Part of a small language model's weights: 2.87M parameters.
Each number is 500 + 40 x the weight over the matrix's rms, rounded and kept within 0 to 999. Layers, rows and columns count from 0. Numbers have three digits each.

# down: layer 4 MLP down (transposed), 320x160, rms 0.0768, rows 235-277, columns 0-159
# up: layer 4 MLP up, 320x160, rms 0.0892, rows 236-277, columns 0-159
down235:505497473487514454580474505488495482425461496520484492492527515493481547431476477512522463457494491454451410517549569501497507474485414546450554512491530524503474447498498437466499476525546409525498550509516435471514531495493493574483497436527556514565483468540447523433451486481502499528493566519518516546484504484510534506419536492501504499409475552511505548538499474509485528564491505487470517597548485469510505511511481487469517562455513596508517531516509425496538498489512516
up236:488506519488493476476434504511488477471486529500486488507526455531523479468481480500502474501538514459480508553503438526471513483511523595491475464498547529527499481514513434584523536437491494530533521543544549475522458476503452440447458530502485519497542496490483519518516505447498481495495478530507516484497491493488473544469438459506411494510552506466509503483569534462491498458543528486492503524526461473486515540569500508478520543489481499496546511532560522542538430489552530
down236:457547532534531472505540489450492503471543455500478490490518531483545505508577471493516529491487412476541481497501530515492451551532454507458525459517501477519495506504459493499559509519512514501517455514520540464566498465465508506511497538545491465492491523468504579476508513415491533498476528520527491477468551522573533487497496479551547477542452503489485543442476485486499515505484486520480486449533532539530490524424485458477491504486474540484434546500423483513501493521505477
up237:497444488538491482512524447559491454483457517436510483499468532473486489468484555518447529490492470449478536582470521476485466549513493451514539482521509489502463491556535462477500515581513418495486535510463475439581463446488526600516521485485570486535484475497532514499537499507529510487456460530517516491451452481519474561495519517490506524477476513470521517513515507510505466522510491542523518482507426514462477488512497453502484555515586497517502491562542470514538534484532486
down237:543524471458431543527512493464455496501537489591441482533490421502500538532476527515492529501528519536505468458524481516457540464454527563545532497491517508528508460489469544517460492453523537522515479506485467471460491542427472477498539422558412525497485530468493457467500524460530473534500490541531482494576516458460483484568568465519478475444532490531535519492547529554422495450489491480490462494580503519499498456500592490470520524485454570478471536549519491478470497526487495
up238:519532546466554495466543573394482524542549488448473477476516521498442542438487473544449444503551474596462512557529494513421374450535560474492496514443476466483540551499485496548533502504529561482460532563570488477503504406515560562585478498482504470474500398525470489467455605585557530538541494487536485517433454491525469541491470469518514473416539442527433450495431440499519540485492468557530509505458530507460558474539424431483475480528508546519573523516518488563488460496543483
down238:415512575467456520558485502548432574579555449534464434507501532531486394593514449537471535519494482488542549443481432449524477510548511473585488414511512537562529480456420532505586536544485508549573455511520604627509530503485515487455539564467533475444547466451494596490515489451479533445404447563508537467494518515487469501481486486492507506454539568518544486476508540485466543487489468448475470479588495461453519571447557504552473426530516426492476511538482452507499451494505493
up239:484501488464546523552433484480505480538507499549502512520462587516472467515459494528464519513499491526464539503504530540434511531543460527473520529444556509510470461542431550489535482428556490527466439545508539489495500511441537591455586439553490476552415451482488488509459496541518509471509487463600482499440503494508514534513510489557480495474502491558517462501467455497472503482466510491503557470497520416463559514456478478501503518506515619578527453515509487554469552497507507
down239:498540473465497587425545457512511503467518561496553534524486526548407478538475535480561569527542537481526530524494555474510492481459492479497449468463486522487537485562479483470473563536405592512483486478473569573502537475438531452480448517481541455498484515456565527488449475465518491506532488490475480490539502450493516468537454538610481431457427499492520474475505507519488486496520512500422525450525521541539554493525561456452546488465487502470549448487479541388510546489509466
up240:557556508477473554496434471541536426581490574492520495468381505535482519568499482477505418502559501539437508445494556478471534552580522409542366544483514499563554518447487503544539493563515484500545440504562519426514509452488542520507465474539560479481532452477436487483517468452591542492563497517496458463480527504518445512490534491536518476497473568554530519478473587488476477472478480456432505508400413476498531526427494426461503509496563482539478547488463433509483559494536535
down240:555472522454494451451464513521475498529493512456478552541542469538553500529494520577458482490487522552474449524518548488451574460521536467485521526518584505489458531469585458522577449415514504428541557505461438442540492543510495476498498462486476468558469559478451495574594376463443443486497563504417497559453568499509533498493481497507551541528551571426496500527494437516540513501413509484551523531557500496544509521496428575460492493492510506464513513403476514534362473465450498
up241:566529492496485469537492546491487482553605495522468458555447473435433475466505497533544442515566426585399519495589472431510512499595472492538526511510403424470516484508497474493573521549439521461393471461604498467512495469460559492433505513568527584488487536579512434592466456491436445505401549519446511424472445515497591528472497474538512535456476600514447522537497510506525420437571527487568458634420469454497479509525456507437518478572523508523405520502470560510444509532442544
down241:538552507493512474559420537532524579491557547544513516609500532413423550522474481515441580448537529548510495520480469395476469436441567477538456504445508506497554440538425530433516437589540565530474509460470515511559457570510502485506528453591461548492526559518498461451495578513539504482469490524410462398543421548464555568489514464434511551517496426551443394505425472479428454486554520453448427457540594468545435452550495566492452559551504501493528476475467528498529455517531577
up242:579451509520531488524562541489426436504495492529506405468486491453518503508499557541508469579533387546499438446583508492482548558492421530512525463619437543522536485521614522568529461612515515613503383489530454517671419496449504447347565493462552542400409483555405490461458599449482525471626473474436431535437505528474512509415470551511470463507454569532496582327519505505403508486492478435455492539524499528521461563470446452479450496448498486541516550556493556457543563585518479
down242:452585505418554548485504568397534500560481439517451515646543480466355462531442540466454475543542489500535452450433459404498539445552485554598441558495508516457456435498543585509628516581524524461486467500405466367512500461591460502412578436478582513489582509573464414586557454512468454594456469486494541458352457579474574545554510521468515536459533483539458507490462557527481392522573538453558555497531450519490352513491345531414493542549586537428475553485455575460563379568471557
up243:475531471535484474502557578402420447540521541600579475525511575522457497538479478568519461468483475576439480526521574530437529490514533564453425509565410504396499557551432467496534497515464497602450471496508486495529467418472582498508548477440500563553435462592464445499494462521528519475494436464520474546464393503521481470547524486545501473499521454484499477541555516482489534465572460576535483552484547525566435539607463494456451487520537517540461517508449411599460422541471560
down243:592457492504539434390486508531466543464508438541497516499488504524541513527546509560503468550598448491520532430460413461532528425514524493504543482529466543511409491516473401405537520475491550410484445531483534525578497472462501465551499454466530471545453516483561525486472525562443423533484489500412469659469444593488503543540500531430517570521457538584451503533465500487406452511551463559515578475547482459460498520510473528399477550590431589581480497552483490440561454476479537
up244:539490489484522492455479528529492510516524524518531496491526485497396513393479451580469473519567497524518485486494468546476472566508495466496469482505545400472496510529516449557499506537426513539524532568520466502482550485539502524543511471507483527490542494493519494434458533490487519562500557487473541472466513531536432493516529495561525527526528433508543478410568481481469561506467574558497510489527535429500509519531444487522438495524494473527530498490484508472550476466478521
down244:474501495500478452492509521545489519534519487529455533545460513480541539478499523454538476572486446521405531513542522502494531513497463487473487516475558445507505512539416484446432511468547511463518499483502523496459495567499501444494503543497471513556519489476507518543490478545465519430481522538523497512553501575486572471463444465518505463515439468490460527486481462502558509478518501433532534441525479539477514456513537522541508474440543529489483433502538527560509508504478433
up245:440477478556555430506498535475483459503538485528521555512443515518451532536465468543511503501536450489462523526528517536448424466549469520499500423527473552505494462496419546512520561459519556494519469478498521474503568526505563500529559483481479463574516442571496507514416523552534567460577527474535513481458487534585494475504524537517473488449476468478543531474499474509448524512427378470447450521532514398477522523509454449443446550523436468484555528527589532504554483574464389
down245:555533464480467481513496468497491564535487479463441550474500540516547525509493525505513527497453443427530506463490513470528575522479473516528480518374570533455483564497485514596504554466523559521505592474448530454510539511497502485513510495468416515481502499554479469572469510513486515538458515505517519429617566500525507542533439502466504496562498474460539460517473453502442477458489497541552470413516489491519547428472561505511488499492519478496431476472476537520470461554534432
up246:488514464491582548490481516454468525500485484518529368470497521502491508482451432576442473496481496562477525528465500517474506609539520501555528451460382473556507567562491497438558482532524454496501413588523405503478469474492516534534550463544501481501486510504438460512459539559513538538529509427487504491467507512544436512509505511577501485515487502504461514443470465495435487537473460547467498540478446496507467476531475476485484557474531527467454496577533534511468513488465458
down246:524529529551497549431446496564458445507477499520462520453452550555537472438576558439505523450505537521462510471523509487597563521449509522514558555521560519580498561512511513441512464464524509511478553469470471569520506504429440503475524425441521506488490498493459519506512534443416519448521514450533436481487540538548531499453502472477533485472476516473517459448513497494525428446521472484582473514453505467506574469473497557494562463443520539519484454507547503496461566493484548
up247:526549440556524491527440460520430533537437474517456486428484528498492490502423520513526463541519522521516543529546574503489433489528500531493465481487555466489468466529512563452488520508489475528477468435433449437486480515506585514489482481493524582491483476540548461435512530501491559456467463491530420488523462470485483546557519530568466523480484529500503457500507442532416537531537472511513535500492522410449554519546504480414467480539494529544564558566557465488593510551518441
down247:518492480488497523510452516460453462486471473484493496474504484537486504523480476515541530518476495532558509540581509569443532508517513463507535498458501477514509497464491479481122519478510510493509495464506511512453502527508491436505497453500434472468456520501518482463504490510496518427525491504551518532519454525486481531489511508456499541462511522513550511519486510641488512487497498546509490461490543426510506494538715493501440547483478502464588498495505515494558542484481492
up248:508475527537522477488476492533477442510476448530525438459491532522530411485522523453494523483533496529438560458556505522519441511493482545512501443494500503524497558525407469513474522476531503543463487442543513515529507473514528566519531552515511508525468489452499517449494531518475561560486476497526451453496474508470513525503470542517499524519504474495543522486514512502429486480477465493513602467527480492539563492531506435516524451481505512500524514530490554487563449535536512
down248:486517488404482482537524493468554483477515539479503477498528482500484506545510483496470494550511476489530407531456499485447477463540481547521454534477518503483458526423541519500512491513488468467497494468505545478442466542519507523497506500515494499478532514479443458468464492508464464561479537476461608535558546448573451530536460525470483557517530463502462549517563540490495510477533479530543535617448471552458512468530442506496484509444492520535528533520484509566506474523459523
up249:505533460485471443522433550484503500508493474553551476467462466477481492496523527517464470570513480525545583533515504482515466514528506464535479461493554495484547450563447474518513475458453544523572453509473481444498529508452539490489524486575564541463505494562544424390499475473515449485528438508570472523463519460489468574501465493498488562453517456430492473452495512504509489504508466491470530508496490505510501482541492499497501498470519466474567502516507485553562517543579495
down249:549532466494528582501545458500493478546476521499495439454494519575484534541440462477493500495541561509466504530607520465527461489507455547514491511488482443519499527510488519424370522554542432487500464530487448510503447443509499476532513530454417474498482515509522468480483523554510543459551568499519492490470472509483513458541517516561511501528406523529537465519511490578436484485492539500529518473460506475482527516495572464479470424457476557459516548430589514486508457462484418
up250:506505562540526493557482476463455538581523536464491484459457496498412479405490546478438544549526398544438530528548610469472499438503500549562496534487446468504534539533470517492555503453507544463423427535512519474489535564516528468438554543563532528496468425420451456488428485476449594497578538537544449499466500558446452479568471527498408611507443422488518449493521478507517466436470461424503504486465464500538492504600499441476428418475579532490521559472486540410491491584597532
down250:461539518471536471516465548525600431531500471499428542463463386528543506451573497510441472580529423500514513497496500418509493513573463503440604424500471446509509528504535478403565411453469540587465485539537480516461418551552532537531489471501573468509471498536466501503455522559460517484486546581525560490504509505486501540470497523554516524458557559555441547510454458514492484487531517590454472501530513496507464425498464496529514472508468576451514443588440529467436453516518491
up251:404572483492520504543490500502415509534455452529516475404499426423489558543458573559529432516479531523491482569422490458509550470512500613597538423522486406466532476506446452423550493559451502500467419520554430490521506425422529512484551517594504429565444496490490478458439555411460493475464499474526468528481446485455452527468488524450514543454428568492462571458467506486450373484492386526517571595439439529486575513477490468540475458506554531537481562625582541460436533518507540
down251:527500468461584486497513490462505502531526589540496606547419568576453464429547455458543353423451544478463501585467505531507402524463483463580477507517451565516571495592473497471624424490440542405425410468607485408497530437538509510483472573541567535443529523538424492511446459475540578499436430517452564506498399505563452529522459548474486466647555456552512508571522508460483540473495566500502411435460475525512540471432457588522479489522535445491463552467476534496464531600504513
up252:452470416559468567542484501530503507498470502501494547536469599482495500488556522547460416445537541580519465559566473487468517512460535532575491503488498430481458508519497481438539480488493477533478464586495447468547516498395577476422547452493563521466538507543451450535461494473513534508466508568485511488418442511544452516500517506485502525514498509492492451480511542528504495529511462462499482539495476498520483542464460501502492505464502437487548519552520539465484568596543451
down252:553548543485479526474515495484502537499508570511450473452486545472473518522475492484521466493454543509493524490452507481528545452477457460512504475463459509495536509538552538491437407490518458516449552537587620568473492486555525547512494480485426482486477499493604518478475541540565480544500434522446519434506552497523506426457455537540522492496476531514547520485467492472464515515464495495542523445515492529490538482539569472520516457419470482530441503456475530518485496510505577
up253:455482481546472522493590579551488475470558480563485546448477461510518556532443496543453536534481499484519466515516592512473541513495443504525448459552489525406498470496478608484509459532513584494496478465478516466550464544449512503476560450471537489574445496490496437421523482451518443458532480487545453487464524497601460479516486501526454485513521498473479461508454397531458492559547446485531553464518516475470527527512435506497455502498507525490529563528521476495623484575455442
down253:507477571493458616501530519534423442473572485485452442439552568537509464552547506502533499526472462489480499529485463511560548453458550510432516488457544550508515479509557556457496520436483477494468597457488569574543446439541481463517505559503437475511550536468521473578495498488467510474486483433432446447538537540568529532513517475471521495524600440497456483430420504467520505477443519519467554501486460464553526565503512545460539462487492481519432479491497480483488584457528416
up254:474495520426456512435443511552532448495488539539542512492502501507485486534544504494501479522494516506511521482505512493483528540486506517476578456492499492485495483504448541519494556473457462495515509534500494484523528411487567527477556480470570492492454501539499452473479493460552531465459521491516515533486455481424453501533509462541535494467486501515535505425524475533533520502513502471530537553469485490514537490562480432472521588518515491458463515489437536431495556468514456
down254:489484549543518465522611503498461522511488466493462489535477538475513506464570515494482540480473479523465509465501541477497504475464520545485453499502544460482512547442479490529578479538546506485534502525464481446510524459476476492502507518497541504559484454439496512506531469451451518521484533543533479452498420518548512500493481489492499499509433496503468496479517510508528516464530516536497541480509479502503499511416438514480481446542517493570534507489530529456466510511499506
up255:534582491465492470477453488533504540567565597539419504447481510447448431459518456521522487562558452539463476405605506551410462552521488481440417436484545498548496424525530467605549580456509507491561520524564428455546538487516531473512520475504512495479525496556495488512474540479563496469574520504518485482535511433460478508583438484533511520462489503486546455533473439484523482488583547415464491482455522461487540497546491526466514452480554466471487440555455461505505510531444477
down255:474462507561526537452488549439472522425440489521530510438537533572501536491482498541470516510572521550507438472524510507607515464517477540474506538480484487512501494489542539445458468394426496522415521444536484467484564541503543509565484571511522495532505529502510585472522458506530519430485570451519480509498494512563483488419493485556543451548440455512480535489457511473474508477493531453489459488461436489416463527454561433523517489535503472488520499533544536542517579473493543
up256:524544518543571554496546499443502489537462529506482540472500547465481483511534575515438528519526454567431501554398489491391509505522535565526507398459515470507474506520471516511517454530506448531502489536487524470514480560510577544414533567533564536547479427449432484462526532495482457516542464441519460420454490540517447528511407561486442516511496504426505504448471556534454484537494494507539542519444556488499534495476478460547461443505508537460472496574514466518572498554509407
down256:495527431475502425507463556445498513536521544465472563539558540519431517486444467542503477463472461438537471541494559591514493446520476487445567573479524487486522512505467501451542530566490459536490559497524565540496486526604452528536536496542498491454489505483424460479484473432439497529500535429500448472452485535501534452473520429486503439483453504564459573560504445482447470424491462560489529513558505476434499488532529503462500476400485562545538571488492446531486569571530591
up257:496590516463444420503452547435508461508552499482546452441412515480559476492498537485488499519510475521439563514510556445531493612507544577497490481517444477453517502472487552451523490475485468526571466497520505510482568575475495488422483510552576511478488538515488495486421437503485531438477488539510476458455441520575483430476439518589457508482450526544560535466537488516497442449417461465499487515500478440541564567438502489523411557439550477492509569504535474485524535498516477
down257:489529520505497503532479467492489511491489509488565512535490459574537540422534463352497570488509471483536539489465506556464496503461509548479505459455505519520487570527465492440434438523551490450471477493507503541484454553490473474546504565487523541496552475425503438491498544474448443524480466546464522516527504492454494500513493543479490501529543468483461465472507567515465450501489522552493545478508482485533468543492556503500555450542543518456436488535510513469550533560436463
up258:483493432511508500526473547527422460512531480559563477485474449549432564518472471569509512487486526468522528483490526583435459503531444500499445463541515512517505479567507457528540583518490504526527412498469514490500481413466468555491539471545505493562403505465526482468454472418440504470528462442532463526498496447462451530556511443551448534502533526522506429483556449517478508442562468495426522429520507492542587550579491387479483461529522553529499530513506438531498440502461564
down258:562554485524498498465504475391487507440518492464448505498539495483523475484510488450485487549475460471497625534512493455482457510523574520547503541557486527507526488518436494525483493478472555522464535442583432689514500482471506489482554482500598478492519491462483567489473527453583498507523479559445498529521440495421509470444548503486487512488475499447435506560503461529472504514468469468490525547482460546496506536519573481468458509450456544533550492527446462490480474583562487
up259:476523496523445447527467480547515553574521547423483473474493456531501443498485488472519500568503476458472570463530484523606532562484496522579509502546526384497517450512451457503503494474409487463517456505524466491524470501512492511529418491510523494483548509511524495507433519467461497497482526531488524515547468486472537527519438529524514526524509624452517494465558506511511536450484500453451506507522535517506512503516512529519528453443534445475523533517548495484480519478511525
down259:488509514526491465487540543495455455449528490463473492519555497473449512521573463518471491494572528461529450535475512505550487469513457461475519499497440520466494520488500524501595505506580498507493467468491514513528520481471493501526491529494590544544531467495453552488484487405464540535513524512488497481403591497531546455438547499470502507503497536431483536513492500479492522541448532520507545560540466576499514535477462483493504471454506570490448489478461481477451513558480501
up260:526485499504572503467473584531443515524497467427521493438500418507476498511446438542496486519544539604536516507481540499466477565554503571515519541462469487475616525520479551526527502517485490552491517509467474494526509471534510501500470445600498428473444392518511471483494517541512488527572491459571389501487479460423532456493510474478441468469447492472550531462462464486447579434536472567502519483478464464509515491511486491462527535496498542554515487484583511412518551457516544
down260:513539495531501527585461471509579489499541451454523473452477526502505501518509505520498529550496501468498488519466538482544510470420477426504540427539477484477540468526561507527453493547501458556465537499460543619534477470557460595532529503522382483513506528565527428481485508499421448500479410533515501471547468580484505489510476520484506478453514417453525586552556525505416494622523509430452475503525443496461465458553471479494500448476572485402483471508470548536512516476580509
up261:518518479465505503506523478429475441534571539522482421513408501561449539564477426497495430551465535568546526528437559510512389525551507507504410532444494487446558495533462491565567505510497563551513498502494526465493483424460453468414497524506468443502456551469496462540470541453575501445471491431517509543507485514507494511561531545506466489532426533579452569450504509491432495416509498536435503456432481466521536562517466530435527517534587465486505488518488462459501464538493513
down261:510504559525382448446425503520479528461541606464472509507488486523533499496540565519469518516497475502551506509535465527515511520499508418488520446529561549503452521458566507499566460482502475442459505489457470630481533486465440517553533542501526501503477470494486467525513570476525556456514459543478518410520499573535534523472478525526481453443448456465479505503533468536447498526507564499491550529484512465504493450425488485507436463429475536467489490452530506569538474562583541
up262:441479505499469505559552486479452503550547459513482480540524485532495498522502528559492444512514490605440461542483523492508504562521494459492551526532485560585493500488497538546548506477419605484528484569518547413453490543527538503504494500480503438459466498464528466460482486469500496558520482528508445499504445523486496583464499428560484498455568525552485465478460509493491489458525523543434482519536489485473490491441460501456518511557549437526548501477506530514483442489506534
down262:525501530531473443534519493494504529491490509549569505483478517404532486450420505451498510473411514516526531448490535481533475467479520547501502470498493436472469512474562504508485494532591511480502484491480432477547513429483494451549500490582474466586513496515481486541539547535414514478476509562513527571389484482463576499515484491464526456554515523518549465519506450537487484501500499555486483465552546548569449457507494524511479451456524498473521482427534491477515439558482472
up263:498511484518505515496491482503447570523457485527564494498535477496452436484441524510491478533438551492543430515457473557526509542496471542465457503497474477470542559578559488490528509480478480504538522492463395498540586433566506500474557490447480515471450533484503480437483460511536585504516521480487531524457509539517486502495503529490451512482531451524493508435559431536484506550426508535532543469524469460481529462537472420512455613526484505559527557496518459426534523510463451
down263:525519455563543473523510495477435508535483449518465404536474500492530563494577547398447491540463491475461478472550582526542539471455442457540463511490507437471526512482531477542428442519576462546476552493445527462492472473446501459524591582516527470555553481438479480525544497480436554440506530549468431510372442521507548501458552470500521433497537486531517433435541498503502531491568518496505550511498512517468535528497538499443480574523561518491518448498498478517510452527537515
up264:569472476612482460463497484585528505506487513514508495513448551445482493551476542501524499546492486528440547509553532493515529509488466492472466482517440523501493460489484601456510493568505487519512506399511486459532492534444488489550534541465539538482501539467514494505511486449490491457522510472489432536472503508486481488440495526483508513485472555492493474519480476487487499528492447461450539491507488514489548552510480547474434502424454548484475519510481525410555487518441464
down264:452563546499501453567573489420429557547558468464480458513492567458536492434531481470518505564541478507520417503517490516517461466478474527465518522511541522457530554441498464472549507514526548563472505529498547534523540486494502491508513482483501481488456495458491565556477510422489497505501527499504434449474510456594567466482486518511556478557421473536542544549522423494453515428517465512469539475547517524511525492487487466502503465426476497446444498505527489439532580526459483
up265:496576498435479424516581526528552473486520543386447494467403529548495454423420518434439505528449468477431530509541571465565498579567538448542510602526491488353537534499461432475535519495427467531511477563587457439481534547505500516573469495632657501524477502492519450439456532482540525509513474510520497424459465507549496473467452459495494493477469532579539507507508487533447498454494418457500493516393412514476515486421465557530514532500509491452497517575544529484513511518559494
down265:443558497452483512442539492508428586476565504471537508499458418551563461429520517420473512599450389566576539508418480546419541567519510530483566603473432549530517472506542537522575505445424502433466511523554550545480475513445556517560501549504427556525391457475485580425491504510524438539455526498530498484581525471464499504435540514586488548462524442505542474458527495474541447429524486484461583449500545480509521500464547489421485441626494465479495481487478442535489529495537480
up266:474516508572572545531420515450488470512497468447509521495539441468478447456445492486472516537468496524481502490510499524477522503488491624477462530539546427476546524471477439516521533480531531495480493542522447449520512496510535495494517496460494506496469468557499528473455494494584492464508525528557489539511474483490495523510406512477478478496565514473488503576501497460494416485479543466520493468446497456473494471585494484568499507574470625552504491501540503500504545451556461
down266:450502485497427456486556489455500497480551492575549490463436512511518516490488463520575511501520471485545500481513546476502456549551523452518471462532415512463534527545444478533552511528450463519534506464473499539502501502467511550451525574534477478526488577493450549567509521482461468571491530490530480514498450443461465475427555450509508527404479511529510535513482532472504521477547516523437481519523459610505547531468421459464535543457478517516431474501519480555505516534430500
up267:487507489544506502487474469496476495565505498457446533519502539498479459533498482454487420537436586519544517529457459470527507604599496535574517451504460436517462572496459533530517487538460430511478490493535449450498506513491541588544476538496567468500484481480479467558471534487528497505539515562509460500490442566545549494477474484528537510522487497490516437469508471498492540478449461516492437505539555509493478511486451493527471445376471463480475550527484513448551502505526527
down267:499472415482474512478500465470514502498542520501402486537429536520468447513516445431463501516536477462562472573513529419507471528507552523513516483470489546482543519508488466501453455501540537481534480484544497594521475519489479448527569472428516476484531538450481525505518441490451529500517453491450489514598479502515501489446506544514500414529487493466507499562496475596567482539484500521498520467586496539491462494518568545492527469536512468496522551585502448512421493521488476
up268:444552487483403512492450537458379465471520481519546520433463420544537460549521462506444562597618469548463577457499446536517497515482516498542461441477552385448588522551519490493544497538396603553489462582522516527496454553477501501504475432510543534485520490432519538473488501455458509550448405397503422421465527479514475563547449605541485516424512482482518552477509524493477456498527524482488546550530521514598541528526486449528431518537498447474530558528514540477540507524529488
down268:481493564472504444500489498464502543441511499434425448528492496472498498512506463512497439410541505469524435496499603540529526481462556537490493521439498546507467536451471463523488496544486470478548551458472499473501503455541484453511419546534527516554479477494448468515435523468473494518484504455521523485457478457504495476552564515566489491449509465545515572526557481462502453453547558529413523595508538497386508520556471538485592570585521584560433532483526459495493496583509435
up269:567547419540499401430502466481526457474559551459549499451481534446513551476486539476544490556537436505420546465528539490531504523492516482493469541437550479561595521514471522551519553516473514541576455514544481342481543455556528511569479481510511490542456492474514422485519450492537537594516501530550472492506491504446485511503525497509510455470492486520479470506468550534463452455474474482464442461443491490492553527583483463501503500469515464538502548465529486522491489492591500
down269:526442533426471548511482464505534597541519530553470486492479545464493455477514557583524522485442540504483530484526487486502533475459506537488507485497472468504488426593535492471493505489552444422481509456460518430461501519544527543516521460433422545491555483495513445556516510554461492548564557500482619511437480581499504497502492514502524490520469526458514510532520490504522529490490511541522496467531517459530508550475501541485472452509452391379540488443498487486468441485485540
up270:513610460484537558463434602512487468517515541512556542466499504501429486572485440490461550520493498607409433495477579487443486482579475547562474520506561475496532552505507557518550473466483528508513502560441434505445526489429454528476567510523487553471438546438499442457435483454493462547483505518511503520511471505554498499507419530544487495470504474494565490492548539476502513426470488536485528510498473489522526586550472532502419507549475496533434548439497534451488459531493558
down270:481510469437490504487482514474533489518554513472503515563537530617512529459523503554478529489476512492504547525525528516524496507538523558453480530448501545450493503489433497533500554541440506485622506438462542446515481475418479485497516524468471511499531432548516457476516533544403426532510496585420539525473514554496471426510502487584504477524509521506494520482513530512512459480441493523508544478483528464541454464452460485497464509468530419451542507465475509559528445479495490
up271:526517491544605505445496492440475446588519478503506503521488517500495505502513496584496388522552516575471523521511508474439475515545554447536461439486390489495498596565449554583545501540510544600514496602554491488463533558483576589510563466515544455525479419544512498493389494525568476475491432523523459453458432500532436546503486472567530468515512514485448468463473433483433525476513417507452555476469586407510528476492492444478495493529556495490571482569475462455522492450467491
down271:534499550596423507551458499523542494458537399478577424389569493495522515438550535477476570520403517497500551420461451519501489478475430509462509464529463529530530504463504520478540477436527484457505528472480525573542590456417540462546524597528483555458437514476547529576460614503523534469494472611495445571484493428484527496521516517502413531503455517466535489535504488528494492540404494492483497487544501491481442554450541448489459448421548427548478477457511472626471570535496488
up272:512570470521529455515556514463417438556550499473448564519481559520469434541469535488446449537532514502492496519478494420452475557551535530512500439501523401518485497516456525562531555509448489566455482485470547499493479553434549583515479509507595477512418467481523503528407502458542500515464453485519453504496469526496497517470486530585503531492483511585485395482494500510495465519481483526509518511469521505518559475466456453487507523452540518547472518537476390471487498480463490
down272:530480478423554527508518498508542484462535475560495457465513495438533602542564541453537484559459472475463552449506485543461486504400489454526524496526513500515515480555477399531536482450460485565527512567565605527496498510524522541492487486515537470458514451497508495538541483455531545498530495505483478450548521492471522491544516514517532507572537476454481480436503501456508496501501546449526455413510473426503495497502485461525448529501469525472536419427523440568476523490538524
up273:484519474542491558538488526552472520497491485464480423484512469551497513471488471501497460507505523529518515504498463519487525553484593478448494447492541376518508582501439514504486511585443515492457460503550535469566461522516530528550498469501483514439499400487516461475459566498478578538465481485479497509490467542484537477514537528519487530482501530521461483432493491506413507491526506568528550408567434441521582484458462453480487547562529548487512546538456424432574486484512493
down273:545481464535453548491554551506479477504472492485490552474535582535508463439535548514568546478491466548490499441494460505456576487463540519478492532470491507518508506525460422484461500437454428510517541554536484480459525552445505391591516501516448537544518497526468504560527557569515459488444568465502471469529504516484452497484490493527479462498477546449515502496516509482528517447439487511465535436523463473493562466506500528484534498460468467482544434501541489519519466533542523
up274:513463434509525533438428522456508512574520581496560485479400567486476478485486526498524436550426436498505578468513511492534446563500516492571494473484489476532463500537467440446536480515502502501505471446506478534479448451511551485488542509459523551454481506480507485506493501516528502515522475505501513500496398475473470459505444518561465471464498500527557477525526493509499464432521523507480489444537560509523525507506494534552508476490533475538527458540471475462500539515563499
down274:508561446440536478523463438431466498505448492489453487537469555478562544452423511511538511503509458520460539531523526496556472507421557485450451489487504467453488518549494475481318502473470533569546550494468517573507478524546531520560531519502519479458497542521533485508461537485492534504490487514519523492561509457554528526500535485525515455495495510486496476516497480538404513509471489498515519442449490439543533537483587512477476483521461491518591489487556476512515437490484466
up275:533509503507559466472453533524474510505467567515485471475471492522480479524426432499480512500528465486510479514524484493516473551514536518536505507462409467464489505560510549555489498544516518501529534451485501499540489474494479416506461522458557544506547483465500505460504535472496480526531540466503452528475470524519415464537420490467470476500495530459546491513554537519449520528547532535513535506459504513514489543530468455485459494478490509488527539538491481433547545500527488
down275:537533518531501448490575523464486498497506422473486505481525478477517528503550519546493529481498499557512447461414498479486482521395493469444455459503484551547526575506437449489575449497496463454468508520490574447520484480531565531548552558515498508511494479464512551510446459422532602512499547521518451481471532465538507450516548504539528465512446510545483507488493480541436526477498515484540470494577432554513533484460521534491537489493539548491450564471416467505442539616466442
up276:438497481394535490398447552454567515513524523475485518505514523532513507579517491492471518501511529490475521512519502512466462511495511446500514434542547512519528479510559522535530505498508466456517534521513469467523454480434535538458515477525507514507552515545453495518540538456558445440479474552518460524527452455514446570511461472529475440459516479503525468525433476484522516472474554497448498461474482537533514483524513548450468518496519506545451439504534512524525547455501505
down276:484545449516542538545503461518435488507574458547527491520424536493551430437603518429467475512521470469483551480558519520518543490481524483445563421496526481472564547497482463501511495441502478492521428515486508538517560511538517500519500529462533448525466529490521558433527527429459526533496519472514470479521470509526487471469500501530509495540479484519521532444476477520433468503587536503487541438527506521492449482520490479533479530575492588465488513511429499452498463511465475
up277:475528546427522504487518507437508444586513521485563433485454438454471538516424511515483512533543502582541503451534495495536435508560535526519444545526482504509539531461459494589521481462527547546476499477557507478556450584535562540465499405534551576533589482496433497479450492468598525468484473504546419465498457427467491571424440499485523470499517504511580548500503452476528407540474485500471468464423496552484431533535492492529456469439501490496577476624490470543528536524524457
down277:558568415523431507554409503507468534546509444498529461470530521552493478552504503500488436471445514468504515463447558497507454527521401467507534491455488477476513448463507535510533428450510543437520499525523568497474522529522481505487505541536469451495524462522563518441543495493395468537514448587521516500513470515482569470482521560525536530443576524536457456420518483491560503517558481480509497513542431505471535449499513575433506526506569504464481600486503525571434456476544510